Each number is 128 + 24 x the weight over the matrix's rms, rounded and kept within 0 to 255. Layers, rows and columns count from 0. Numbers have three digits each.

# layer 8 MLP down (transposed), 768x192, rms 0.224, rows 239-345, columns 128-191
137150146127126129113099130152188115097174171138071120168143106148129145121129125146115128123130113172112143129139126174117148101120098095156101126107139099094120093120164139125142115180149120
141124113177154139166126142084128105109130160125099119111137105078131110148168158146094093119073169110099152156158133107081190127154136122121102092136187084132107122126136128156099096122118113
151114124117125123139123157133122125110164086112142126154112112149127133105114127090107099097150129139150110138113133177144122147162148106126142155113157107080198115119142090119153134114145116
166127137126135120159141170088131113101142139158116140106164147150147127079115134121090109129112152166147113137132114080152148162120122129128141143148158141122129129146154118095130113133122150
108143157153124160154134108115121145147124123141124141100086126107146133102135131128119123141157123159087143130097127125100115113128071178126141105112101135128126118119126110141114137103143150
140139156110161185111122169145131138154161113135089138158128117101140128123108156128142142096164102136124139147126157162152107110150083122090144122128109125133147134132125081158106129112137149
135170059121111140119126059135149142151131152145133146151114150106172128128137103146169154111133125108113149145138152134124088169139113106103158176107112124133147130139139121186123164134136169
157089109141155116127172125091130127114103149145161130183068118116109130106112064111119180126102098129163117142144121134129144121136106074122120124115053109137108171157131131138119118098089174
135159101134072192135096122103152066122133122110127141126161120136172126154106132189133098142142167139148134111109154105157121097110081146144130105123147105131112148127132163129158113113111119
143107107101151063156100128114121142145113147133116122107114119149176105145144134116106135101163110145142113140103132130097141128122165115134114134137159091111115154122124099112168131148101152
101107121120146106127096116164130143159139136114150133123158133106138115135112083133104125111169114126152098159147136157130110128091124130101138145120170108102159155106137147160153122141084106
093091113140159079128125129078101137152175125091094124139135114116131172124136135147144095139126105131164106149123140170123072122111152106087143125143156138152159147119161119167117185093120153
107133166128112141113127139180134132144089168099135108130144155141109127088124160111168155077095134100112101149113083147115141144115127116177183138131093104144170185085150157118122153110161160
151142116129169153141159096136103125120126126129130113110050110146099152109148143138124115122105105112130097153084112122120103135126129097132152137169150115137107072107130086144160112096128113
133086145137130132105073119166171136127099071113105117129169116128113128115087110141126139114135133082144130108128135155104198151105137097116122140105135146132181095134153094128123105095118131
142142109112167132161125136102141106132098122138110135102086082140124126128114160144112149148115142132128151080098060131080128109140153100143125138131119120143124132109151171107176129137156144
148173119075100088145108128147127111144129119110139143148126121122113124134126092085108109134143133147151178136161119161117134101098139107156108092181106154127140134146057150131110104105152126
139124078135140119115105119132115098124168090125147150134096103107137059121199099131137115118030104101161083099103110137152178113107154111128115099101145168135087162101125150131149141110062099
159147149116097153136089143147130136148140140104129121084155100189116127116155117148111105148118099093122153185124128146171105124108139099181126116129159128125129132153061143171159128154127138
077174151158100120117100140117100140124147131154147145125114141092145173123119146116157122090148104138089123146160112122103144168124126160144171134147132155118106186142113126155150121107142140
150125139130116113116162127129161109110132170149159129134090109088102126121142139156127115108138171124119133147166152131138123147132120146145101145111143127109090153140146149118127156164146148
103142151070133104138120129134139122158098149158101132179112101143147171109146133131140141148091129127108135130119100139147109097092144121135189151127126144106139119152145112126142099145141109
073137124145147163168106115121122122132114139125097155123141152117103127142115139121106134141153113169164144143116154146119108154123124158070121097127123112143117084191125069182140099145107102
093140102154073137136160150126123120137118095155120131115121124129138145105158123133143110125138134120111131143131109171118117136188109136080151065145081080143177117138130128129106195123166113
122127133111140132149150128106146138136111126149126169141118124134128097118120114163087118128117099130150151141107126126118124158138136065161163110142071133186125163129157091134143128127126134
132139131140141128106133115139175123157129125148098122099099123107130107157164111089097125120138158168106101162113169164147095129131123137117143111130148115099114087155086115122117143142109106
111144121129146115170162157149101145122107111115155104133168150165090098125145139119158135146111135109140116139145109118103094120131089096125166075142140071139115100134096143155159120109122147
140172134117162138144101126105160062132125131197113149112078130168126146072139119110107183148160138135114170120170108112152123111129134115123115118097087139120137152114137077176187106106107164
110134089135105130115159134152137141102120134126137094101129112127101133166097099094079135145164145110098169108105126103136139116057105171090183110113128127128110128126136065148149167072105065
144157112111116132152133101095152119135129126110136121133113150107141081132127110100155127117129144143071138164149123126109134172133118131093083132110111126134124131124145126128114137104165114
115160133141159136179153142099108129132175102149091142124112088115128142081162139141145107145117080119152136149118126146112112144181105123092150160156142104160147133110118117116147117132152138
150125146137117089123173106140110146091155166166060104117075132174120144151099166108117115159103142149136168109128126119125099088132134149172159105120131195146110108126092175121147087131099142
135143139131170122104144119115134168102086103080170120124120126139167102160153139113132140135113118165124117146149105153114140131100129133111149114121114116139084080128128112146137148137089151
139165163158171099118152105103151152149112151109136149100126122114070144143151121134091156117111103123149109143159137089112116108159113142121140117113115110136210108128134118137170119140131106
109098130106116159096147141148122117115109117137104095095134129078110156153122138145151125105096155150155161126124110144116181121102109091098114149113125108148146148112134123098127179101149139
109117128106130113160072111077174086144125155091136072136131132079138095122144100090141146089094126139151098132136151132155107157106186104101174158147108120150092150128095140109120130155131133
074093166114152161156135115146145103149089070117100113123143113120130120127118150122119131106142130104097147135113109100135105124120117130064139087100154146141110139103137139166121128151093135
199149131117163110129125159160146124108139122078127112082138113109123150154104135094140139142156136154142111155127128159173135114133085148108159144108132136142121165113096124155129168129135083
143124108102110139142133137129146132137177107094112124156140094064155113118094120099149160094115133117153102144138119138173107132146138130141137102155124103133152110134141128143108138160139129
164120124119161149087109164097156134157165153091113124126113069126107134102155151156134124088131135082169122127132130131124109102117148130126159147136123107147101142125120133174138140147142137
135163163153105181077100110118128091094156130071177151152106116105136083114120091141131120134115091155162114099119128130139141114110116098128172134127136096134189120099111120117144168121131148
093145136122176149159149102092090099133119137152153107129134090135142197112121114154125094109088153124090144145135136144109179078087071132099124165130139121163101113165149169126112120143119134
131132105097128103114132133132126139168149155141137159129147113118158090114147132145094097152097108118100124101143121082131145149122151088149169140157130164122107154155110105146166116115095148
154128126132104144115106146151127166125105130107128097143129121121103098140107178111106079149134126163137123114108125118093097117135198116143154136136136126155088123137147086148125117108157119
132153121129135093130110141111119114127101127125075133092140141126138117081141098143149139136149096142155079144124146110096158129135136101111099168117111125134091091096121119114158122117172146
104143096134155152128170161143143115176132102099105099123146133148122100129171122162094119130153085115135183145144124148126162145117108105162114110140138171153097095149085094137113133162133149
144136134098143146142096156124091134151145129116122103120113150077127134130134104103125124159157105117140126077111145113110190143116157122115111131124105185119172155143132154113094148124127128
161079128153164082174131102163139124141082150113152114131115125103119122163093103147121126135124078131110143144111166137110110083149110103169113131142121108131138176160104160095125158126148128
092095094093134109118146113127140109096141126157127135138133128064127140119143156134129094134087080077102118117184123089136120155122123142129129138094135080143152148176142113144096119107130140
136107125177121109109118147135110147117068123120149126121142094122115097116117150144147119098124056127110124125129100137095115147126149136160144087176117157126102128173126111146152165112136120
155129091124099119111147096120107159148184124113098145117091133135146165141157158150123092144138103118152104073153136113108113098136118112132145184121141152129130111102177117134115102099098080
133147148111150120127115158150137129157092119150103160125135074173126130141114114161089132133148163112085113094123187163115162085108105213085112109121094168165135110130116117112111147129118146
121161173147145114101129147115113154130094123135126092143131110103123142077146141108133156158110142120123154145099108145138100153104131154129118146102124112147164146117118116123130139171092137
123169147161122130080131156174154088127149134158106126143107115133129091112146094163154127117090084149131121120112128178117101123123128141131119146106109088165173160127155128155114147104110162
119115110152185122178088118125130130134135145137102131156123159125139100128116132115128126109162137126127146138117132095084150106118164104135136123100132123155137120110124121157179102117101149
146128141147096115132097121122140076134128114135117121153086133139138114161108121100106157158137149115093127126100142109182122149165142142133124122127159157123145122120112090135113124113159144
136150098142143106082140144131160126179081185135127156102129112149103141100158128124113072130127104123101088166107159114107140145136123096079147109110126147134131098077135164140126126165138125
139120134110139090106133139135131116151136139108151098165128121094116134093112152114125126135133131096078122102128135070137140107102097096141110111130176117122124052137113147144091130168152138
153119134123153102153101143109165117153163135090141084138151128114161201130160138131157118132098123126113107105120135120139088136116108094133120144103122151150116126162131129134126116129133107
152155068181115147084117156173140099089120183140116070101156139132067148137113094108090135136139160106120124158136110169131132117105159143122127125126128125131129125135072097099141131133144127
139151151121092140129125132137162167111127149119133125133120110092143115119119109166143101156109153151178134153138089117130125132123136146138148125151128116122120171129164161103138120129160130
121093176133107117186102136134155106111109084128090146118141153105124126124114148125128136126153110117155102150124133112175143137131108152099122116110121131104135114152151173136166127117141128
118165063125123148159161124116150124111139128122123147132132144140152141135104173148169071142123149124132077145101135095132077088101144139140122107099144112122146149123143131093159158150137119
122123107126141133132136129150139142090112109128108099135129117162084099131133134140107120119093147151143165091127147120150107143100153137115127127143124087148138159164100112157154166164108117
114165132115145150132102191132176134123141134139100135126129120127113141140114139144158129140106149168134103097135132135115105147115108109154153152132135104118134136121165096086133160116159159
108114161136131133154152104149149154148133135116132162107110136105150137120114101138123154160162117154139098137110098138133117150114136095124130077114130135125152145129144120103127122114174125
094150193085124101118152156141141121146164100155110088062147102172111147110103104083096130169119148162147121108152130166121130118137104120120149161144112119126126133173161142128133145134120105
132119127124118094158132172108160117117135164164117150173126094095122162112123134085133110108123137097119092126175107166130134152088157111126143156125108132107090216109118153153154140162093122
142180132119127142105140128142098148141155114114137111095120109119159132112120131129109108124095143141099145132143124103130125145137134126123152133087133108144145135128111079134154139142130096
122131139138155140137136098126154132146092123137091200179120123124155118140098119145107137112160133138188117098114129149114164117121134104125119081134120126148137146160158126156088156078121160
165145133162167150135091098095147118153111116124140106114104141077135126147115111134217100107145123124108132145156089125113112108118119108155123108152144140133088119133141126135144123142156168
108188166147151118153123135132125108147126132145105189117097090153130157123135064149151098151123078127118126140159123103111152112156130135125086102121138138113065155109143100121096128119140139
082165147142121112125123142131157108123219135144136157108158157126134108121128141146100178118127108126126107131144138097167113146122092137158150167155084136113137110109113140114104091136131124
136128109108096085128093141097102099093102122110154170139116133126136121143102100150076158111112123126105128125130121075158136101148124144180130166179136126129134133128123084120142118107116111
122089146137115212145091151128134145134154119111104189091142147118153109130113107117152098139105185125134109098117143147149122133176117148113109131160092129133092148106136151178167157132103171
113131095150133126085158153137134083152154142111141100026116128127168160104171119142127119102105122109110123111086137091144102122112162153131063114127145120164132157146096112114120115139144098
138116128089096140112168069106102112089105142096108124124146085134117061173131154196141115149138093146108109138089122122099135191143141141145169123138131127145103145096140143093158107114143162
133139120125152100100096122121121121116088086137143105142130127146139134105140118123158126109121052131126136145145159175120133125129160102101093155101125114139091180156106150101095118120169113
109153162133116144148126086130136119143151089112134148126107105106125093102129096134145139112140114149104139130140128155114158109109098120137097099165109061149138131150142136085153127127115142
126142116180122116141117147123150134119093131142150106107132103092120095134116155092147124127100146114117171147174116150144121120105147132128086130095144137107157101158145114144093135106150121
124190105141144131122117103157121099131116138122110156155160105099156109146132109161113119127126096163148093125125117131157105088125151115126150072160130138121216145090121121107176090127121128
128123106171129151146141173140140152121148113096134093170141120100108120109117122138106088103177116108128151124143145116123150108142125111153127117167096158141113120102118096124088117149140120
124129149137140117154154119096136116120143106135114137090147109137137133122084118106144140135106139075143136135145121110131159093130137091109126100117180144120138117142153143105150157104121167
096137140066151110152103162155186124138176131104120122112143145162085098103165130126114113153146141159163172121138160132132099135136101125133110108122172153116105130111108110147168115079147152
097127132093115134108143094111058130101102170108144086155126120105116148088143114156154102106085101125137115157099108088122118152099127103133107120160146126140075144121055097150133130184161134
151132104150139122112179132120105188139140173115120117137112131138141172161113083122180121123115146132156135115133114141126134084108148097112120134181095132124074123089107115167144108131078129
131166157178104128108104079087144131123125136155136106141164155100117126113125121098114097139167096154123123081155129104122113142160093129090142168169118103121172121134111153102099094096117127
156127156139152136179128160106096152142113112139171110116195118120111139134149168160150103123108107110118140118082109133124155140155126173135129143122127143140099125135096128133146075144155105
130147210073143138163126102143160138096133115122085165108106111123147164131167150221100093145099098156133173149114160131085125153107147149133097138111127121128150203101181081138133121125132128
134133157129173132140110102144107110179117152102094115153119117131153096138116130140113116167102119140098124109136159138123133103111121164126147109126116118129187129150113111151136125098169147
101152149137092115117121186133159162095132184174111117099177122100136174139145098088126111126125117116151120077133172116086137131098113097150152101127120156140159104139114132107162076129106152
160122117155157171138090144197153140132122101169127124092087133150092132145151133106156065119153147135133156117071132111132139125110089130174132106116145087132113105120169144171129088102117141
116143134140144127080151111077128102142104137154119157114127143079091106113160123141138163106112131093158154127089148090126135117112081117124123149109124120119143144136130129060128128178135145
084140129135119124099132094159090124117099106102081142117156149108087115125123121115135123103148066145133103118135140140123128100153098156122123079133149125153135151112146124136137103089156104
099116105084161154089111139139166128094129127126100165095153142137131129107107135146102105075139170124132134130155147158107122150149157140134096113132113159140101130095154069119155129124144139
154156135129105101101121121101130115122155142131113148130089125152149138119146142148119143172168128167150126154154167159109174104111112130150087102108134134122125145143118159140155162175099064
129178091142083111153144146118119141134119152128100093112153125119134163136091089114100072127101094151114128153132172119115085088129158139125125116137124107137092154133166113172106150138121101
106116110119155177118154113118099111152102148135120080113122137102153111083108122129179126147202129135146142149130098140148116130089160152167141118136112167111121183108099121101120122106141113
089121141108131107107143162134134136122141111130141108145086150122091142124083144177123137122107103122094122138123122083119113138102143166130131179171104140140148128140125128137143088151152108
113108114110102179164147135130153098173112134115154147123111122112113078123128153131116070137139136180112108137111145142116095108131136141124147127118141112187133133138145115182131156103119114
123162110085146171081111143161139139159101143116101136160154123130103105113108160140116172135173119122093130128102126141135162120158113138106095126109111130100188108114136131109149129100122181
118136116110084122135131131074113145141083155112128118127152158091183155069132100138141134134136119150050112118153119169126118097139126146119143144138132144108116156134118091126126114145169137
139139167102096142117126121124090070113163132154160087128112128111096124096137118108142098144107116143110132106127121144147143096078128123130145132140107122162126145133101169107153143078175131
128080130155134157097139072156125111099132094142159141102140150156134142142166114146100132146137075128131140119154140114147182125128113191105098152118110146171137139134117078152112134158124149
183144117099098160146106130104095106148114165094114128149110063117158103163160143109140122163116127120160098114146144123114097127081136084190092104126123126099114119129151176099117168096133188
059144148126148083127123117112139149157115137136101115127144131129130157117086127105111116099110177159131148126124142125121139144146140138104129102101062126087127161125079102142134142089124133
159145129110160147138133107181151177147096091140124131119162110067144113163124112099114118092111136085139121140090110079114158136104109176119115140102117107155167154143100108135139148153147160
# layer 8 MLP up, 768x192, rms 0.233, rows 240-346, columns 128-191
174119099128179100098181126096134086172123131122105100090099123134145158115149109156148144162116114136113091184121133111136140105126172150164083180123145101130090115143180120115091105146122135
122102150139098117091091131110160089081159136145104172134143153150155139148156151118152131109112160161105143097099103146107110129132106146134103144141137165156162126143110098106101145158123137
121123079108109088156114162160138113154150147111115125155120126115134088155117160153133129148154141138122132114145143122141139157078119127129121133099089140138130135102095129102145090130190167
149149127113119109101110140113143153095116170128129156110131140163138144097145116145133118122105115122140103125134154091144139108127157099129150181158116124090107149140111139174126127103117141
081107145101123092155157112095140138109150109160136129129163159119093105155090088131181109091119138146129119109127119109132181131112176109125118157132138133165104114105134119128123079095165109
115148095101159084110078148149105152132135113092096106102118114088109132125123156129129092126124146138107128118126070134165133121139097136150106148143136091100116135081156176115135142124165135
138066130148108177150133145106142166126146118103108162151129126146128146082142131175121115150120151121108136121153141145168105079153082097133102118145110137093128061120170094154097094172132123
127107128108143111146127122157154123122154140137119134160112105084113143146118160125141172157106140133106088108126158092089104109135111118100129114133153121140112125104151168155102157144126156
150133088119148168131163151160094169105154092133108149100101133112092081123134123140132156167097135086139118137116105123103149138134139120132113085106149147147134125109114114139077140133145142
110140145112098105095172113099117109147126151112118067106171147164136168110078180126151126132099128153125121084115134190082134108162120167073111113120149102148179076157141142128102140108164140
148105144133110136099144144147117085143173122111120080140113143092060108138097132119145148136151098088112123136109111148127156113117173117093150115117168152128103138110117120155135135162109142
115118103113087125140137122108090134157070149156113141093126132117118141100081110119133142179124094137117093150156131130146122136106121110167112126122120120121109106091121122110148162155144131
152110126142118119132104107132123112119134141154107105151147132171116116126141105155075156167114118110130141143149107130128154108100114131120145117117129148121135121093123141158158137185147097
139141099151137116124155138128090139133143153134135140121118148112188142145147117113163136107125067126120136149171111121105086092156124145109149150149095145140149131129131121096081105134127108
119138077119098149106145167112096104144132142146119166114110110116128107133121140103140128148078112109156129124128139129144136136132117128116173119129163147100098095088138137179112107080124169
101085163116116126105173115149105114122152149151131145113113125142125125120114124144149151121146155102137091129123134151140122103128160123136081145132116106119145132117111135119140139172188120
128153129097095105088106059164162139161165128172130142169129120114117157108081108152181105156126148128113175131062088141113137144081117174103110170163145109134123135113159116118095122123097118
114145137147138104096101090157120142125154138146097155157114092120144114149123125114153125080085146128143135101149152098105149119139142157162162104146126108151102163183158097151104158098162132
077110169115109126099158101102130153154174149134114151184116159107080164121131095099143134105127094155110125107118104119153143114161149095124135144132135153136115142113150151153119125170143134
115153121104108154100148118151097127100116118153137160168119138141132113125129152138142121137123085104086161138133161111134168135141140152143096110155142109138109122113125170129127137103173122
169130133155154120141107106100129145131062113181127105135120133093150099158161127130097115143147091166110129085092118172144159123122146147111124114152125131121078112128142093134086139155115120
150108079141136166067181129159119131120184134107161120134116132123110127082149122164102156128123105158156106083137150117116115107150163137106169151151080131118124112072121101113150136129124092
143077116151131125044108185091127128131123120131072103110164159163144136132169097122112125129178132074141102147139180122094168085163131120126059111138062149082124121155149109097102109129150132
113150099115141151113160109102125126116113085147123096149142135105108169101111142176117145098116140091136150137102145172159094112158113150150125153117165092109150106141113127135122114142193148
122152114141108139099130135103094144144134139085090168106122162150138115066116126171120140145139107107162150080170132070116119127136145174115162122153154143153129093150125144107122105139151119
110124121088112131088083100164104130149105093132162095120105112105093120106106104116068172127144119130152185124142141088115095100089158160133165134123091132121139150117137149140109130138147146
124124128123111121165155143111160100143118103180126137142130105135110181139137114136137093120127106160133140152105138106162151089110141099121116152125145145127153164113171120091147140164105119
136161110083187172113134150141169151151098123152110137155121132105143100130111157120131119103161143112136115111078124096132138143131093167148134150152153105120126115146149111161126153159137134
135139121089093143125123129101101125166122118181144169107101124109121119157172138148098113127082140145169135155113134095089110138117123148123133115145087135169123136119116118153139100109084128
132109142114136125135130123162167162155122147151132134126127114136122120137173125152131113108142164109089181137128143117145102156068131147133158118179121119125140116134138118141092123150139144
124147164100124123111163146124138141123106117154164166165184125162144117141118121103111107114095114088123122144157123124139141153086140100117115136157147137116108090129145166129122083125138126
134067133122134123118147140139138126153164103146162130141150146114128158124151102121172131157125150140142109109142194113137107161154112128162115148222118112069143132116117141130118150107131125
144119130117087113105082117132121114149128098176112170151142114134145136097066062107162109100068142112064133104106091119133166105108142164107124133124106135088148127154129107116118126134113141
129117126148083117104108148184113141125189129150105157101078070134112097122135136133077168172157106110116168137083186127152131116125132131153139136158132085139147096157125116121125113134127116
145132119125147158114204146167100119116122120157125146144096114181081147172128102114102089145123177096116144088135123155089075154118128127111152148156136152102115147130102110160126103109141086
144160101121139135128180129090086107147164110113134167126133153112128137137096120138188140139141131129159170120125122135151150100101153144113130114104108124125105103116158119069115119128135143
172140135097128140122150116068098148097116158169114153129136112144112094159082095096131133122121118153103153134141135113148120123172144101144117125125107166150118114168153150132102144095086131
127145103131095152123144137185155153117122119135137158155091106126163122115126121124074083149111167109103139096117169129146136173131134106134161135119156102143122082131119111118101155141138172
137113146109102127185133154144125114109128077167103108092147136109145108129159129123139119150095145150141165129153141138134141155145133129158128131118159094087166160175158121160107145152151141
107111135153097112122157166135117144128119122168145119132137162100134110120153170101136116090167148082132153121110132141066080137148133168105150137135143179158123110138107135109109109119175126
110154135097082175120113133136129101094124115067143158091117144106098123102104119161094155104137135095141123096173102139119154148113130117127117148105116107170102111132145176138119152134101110
146116116101113138129154184086111125126071106134122145121120142093119110072137081149146115153117116099088141072137154187119179118116094140141173118121134128124154155133103147153147158191152146
131151121121161090128149116114140119131121146143125145100115122149100132131115144105111135171104142128120122125138130186122162112113140100145146128124127114155126124134110090106119144146139134
122116107126123130113114102161100143115145137132148146082104159146131140104158088139088134176119160099115138119138110119087124085151159160108153069118172094155122152113118145118146119129119162
117118164131128129114129144140117097145165147118126110155104113142116069115112135143187101110116120124102123105153154131094140100172088150163124084087118177173123080136166117124138169143151123
134136143087130137124117115151105140147079148095088157150158170095144149114158108138119152151104121127128136146176120107121125110105097100165116174126118104151116122123121179161106129134134092
128158105123131153119131137098112113108112159104131151132150101120112118125149115123123157151117173108137148126111119194109133133138139129102082139152112148130144088135138120107131142138109141
112122124148129117161153141174144140108163147179167092142126142087094156194140110142146174126130147153123098178135098120160199130132116141178113132153113069111095046137140126114100087138123092
140103114115086136091140122147152134146071128170107133143107121131128142150174127152137113137162143166107113141139137102115132165114133096130142136106097130163112145081100144159135124146136105
109132131089116114086141114152152127177125146107136120109164151140102170107140144130148141073145154095132149152116131115134113127098121122168098131129122114098147106100094155107155142147073090
152126147123120144143189082139130071175108122131102149127200118110082139143120142120135093107113121166142148116091099148153126126118125068153109124113191153127115108098134108164122154149157116
106151136097086125089108143148189068096148130132154154138163120132110137123175090149097103072104112107120154134127161101123163125118111143124098110141095104133133147151161118140093111151106158
118133121122136095140111107119158148104143127107126157152143147072116112152102139119139120127105124108097148133067146139120145135115138119125132094141147141140138101146078130140119136139102080
123133105156124157152151172135150087093130138130119119118172125106106132163130129121163125133141140138115134111109091144143108103139083110114143160162158143112099109148120133128091161130119094
149161161095157100112150149105111139114142161073188127147151125140099143124131101141126125108144127120122126120164136174127132110136114184091127116106119127108115120144088131146169132133095100
122162129122151149145110082175168118115143134152122158109174141147096084139164083117107158116118094119087149146122137111150127131129154134123170114083149122094126108128088127136145115155135080
121137112143128118150121093093109148117169152138121140093088127130123123128161146110150120100156122116113174110126152152168153113166152121149141096112111126129086121106134129127132153155112104
145094071157133113087165125123142112103128150104112128115154116120127126099099141129105117089124122140135163143108092137115092123118092092147112145134118162115126131139177120105132161124124093
166137077106157122156167138113087089112133151127146109085175138140175140092181112114145128155138176117103104094153086184104143126119128118141125149168134111108072171119089165115154100163104079
117129142129146123126158120162139154134133153121130113164121122115101149128151157108110119117107121132099112120119127170147133109116105122118082139118158162130144128138101116115101121140138130
169149135110090142106126149120138143115106138135117117140135159138111180185168076139120169133112134153136123100130145165104127116138154132099120138116117142139149116123123102119157112133106126
137126127102087101141154155147104198153126133180157120132133133089132106105107131119092123095088123161121172088127116157111127111169128150126145123145151096140136122152117150133129114095163103
150127122166122123118090137100131112153132146123142123140110138144122137144171166116110171132095122135105115125138140156113134091136137125117135171117148110125130122102164115123144128139151128
137134083098129140097119098111120155083144154127136155116146090150147080154164081133106122123153140129149104115137135155093151121129073105119114157122174121129080127139147119104107133091151148
136138128097104133136100094120131169175138115172135127133161117131118118136135157099110116103108155114094137112131143126121158132117114132118126141151098138102101100135123140153142134157147116
137088093180148134121137151114111103145137179126112143139179144099122094105139145158146160095088097132120116131141102114112150181138140137111175126123119154113147134101117126127129090154148111
176147102114125156109120137088081128115144136125113118169120125137150142135149104132159123193127110143119085102093096154146100123091136119139084148151123114151157124165120152073125095083141119
087095134110142100122131085099145093109113138098110133118174157145142136150150120131130133093113096110165158108114138141115161113133130148114090151153116120102135166116105061126138137095127185
140132107156129153139155163132145155134192118123105093117141135135123162098141163155112104143128125140162125108126153116109117113165111183140133090144172149138116129169065106079157093094132096
122109147127123133110166140118133138123137121107109109136122086149123113143107058145129169106097133119091150102134125146125167124136183158134112125157128118121111121109098118160122175151127099
125127128093151126138119116139151138156082107108122081087109210164072163119130121120124138113116105095116172136116163104062120098130127123180114153151116135108114113119112111124110089104153191
104141140132149097115125159115107124169097123131120075112131167131110097138130087126097130157133093141138123158144128129139134119106167098119078133151147100152116142116162120156100152149078118
132128135118096116128124137106084094191109154104107105127123128172155173135122097106117176148139111142133130132151130115111151121156154127115131120141147116130118135079131113142105164173151136
135127134169138113102127105097096120152140117096100183140140161149111133136142158142137137123087151114135126133109082162120123130134099141137145150121156081123118127098131111147092122099182110
167146150139145106081126132124120158138129120152109181095077138103120134157124171129173160174112119089182159114134127110122127168131169131176141113123112118154138130105159084118147134146163120
146112109071135091123161133103156121122139117089115125095162180164130111120129143195119181163088103142144134157113148084151094115133084117165114151075170124155147116115126159062111138129161119
131132154131082156104147161099078102139173109157129125157150132101133121122116127126115093099170117136114147095116082126144104124152136124094146132149154113076140079156134097120119138134124135
077115111114148136113108103144077128121125113140126136121114125134098128142164136109086137154131119127171090163127125128156116124116151164140135158123126148105112087129115131160094159164108091
096117096110074127140153099143129139118135134145061107110177149115168135150098171107147113098133150152143137121129140126105168128124119118102129092088139101163124131137151107111154149089114109
184078138131197118124089176109181146131124115170128108117114135145094141106148106068170134083112143154108104116158163125105150119104120175150137105134153140150137129116152157164151153113177120
195111121159148113141116097105110128146157156142119116151152105137148123111124103143116152131092133083090135113124138160111108148104167161111104150103142134124112153143111113156136155126142095
137099131133160142174176127146159156148136148145090162115138115142130084173138148145135155156110086139126147153131115135163142128110130138142097121097113169121138141110127119087103157124134122
080150103127140131161120129142148085158140130083142097145145109117104162120182079188135104132116114177096117088125121143120129115127118107105118137150124120107119150134127134117166125140118171
128136109139141146146127096124093148139079170140122078116130125120092144067142114159203145110126089130100130171053099130128168127067106135132108157183092163132088101139155105144090121145118146
159151089083152154118161116169082106126133133134123161135195110091111099144136147105134136128108146102168122123162161132135144123084130123103143144149159150122135131138131138113149156154155134
166145116093124147150180107179096126128140130130134129141130135131090102137096142121154131131121137110151121146124131117116141144122122160113130111102126130154132085134155172088159150167136133
150150099099118121124128106120116132179145162081148165136130154143134100103118119120136150151091158187110087112123129140171174079131132135145112136113118159116132115146145135123181151062136114
107102150114146118106099119154100114137120089149128098134103115141115108095154120120172138157163186099128182110109116120130118118150170137109126097169096100098117126137103171119131121161148139
144133156113130121112146125149126130126130146160158093084150083127112119125115127132121155128147149119157128100173138092154107101097158088127165093096116141138133095119130105147110159108145115
097162144136135140106116106154141103143114142130148098121104174117134150089111086146126091139156069136124155127125151116112130112078132112176144137118114122164137161072126120133106109153121139
171121155124149104165152114149114119123138138131096131106160124130147122055104184136118115110097112119130097142162104166140134111118112115167147117109163094094151092131176157135128123105099130
152127141102093154140130141153135114120155148141151168108144132096149153139128134171126131108082117123146111097127116148134118093147161153163131144136127160075129120110116137121090104141140122
087136147118150154093114151116130137116140122138123143122144124149141136146131128144180166160131099087133147110186117119130083135109133130134126107160116140126111143120130125125135140171128179
119163134131104158143179173132106069154129137148107122159136116155125129120124117161150134154138096122109152101143111134074168131164098113106141138152128169122110101140115139112129129135082123
126119134106155117153120101117152112099131159164123147086158122153135118159133135146140134082136117097119107093111137138143083158063170118183122125143159088131113118148156113144128146107142146
145082203126120150089124138095115135123124168147080146120153144135148130154126129113205151098112130144148124083120139139144087133115106143157133108148142091138113125110100157130119107154146122
128129118164149131164130131084080163169140123114106134114163162143107093116140114118152127140145146124110106136137100139135097142144063103123126165088112098107105119111135159139137122130140125
116160037108163129152144133116138141157143086132130141149103141097151146100160124156164137140154130161147122061135162113162102081184124082188098128138159098155114127134141157115129158133116126
129153104126121101090136132074166163108121119113168135124096143157145163125122118131152141115155159082115163119129102141108157134130057140138120142159102137155174129117138148112157111115161082
138132131141087113109149131093110108091158114127121127106116137109149107142139128097159146104125153132131149136149126144123124117164114131140153143098134160106139171130125088129132144124132115
138118135128148092112108095168125126102144102128120109125155145164112126172128132099120079099144118126151150111126144118105106155117080130104096140106152134141136117139149096131131103119129099
122150111120141142136126087115140129161149127130103149161155132129123117129187141106152163102136174125098093123145118119144142140133132110119098119106126131093095106142096156176137159068099094
139099115120168140173121132089088138137130111113098119115154140151127169122128113150200104069131138140101076102179149167131145118114186122113119153126096104114124119144111109138136139082140130
139107110090134106158126190135133104119135154124125134092112150166099124128121139114146131181118162112116132112094089186101126149115135154150158119128125141139105180111104149074173134118172083
081151122115106082153188136171111120155166122158119125167139102107101148127176124202125115138122100099139090088090141132132175111135106116139121109139097120145123136118143146123163123102118147
173114151095109130144109121133091097095110133160139134142091134134133091104149116153089154146151133151127143132148124101111138160088128136119110162166093167123150162130158143117112101119153104
170125081118146150110105141136128120142120131165136171133137105148091125101118173128162110104137115118147133123113169119114153130100092086140180127150173123104154075134156099095099104139087134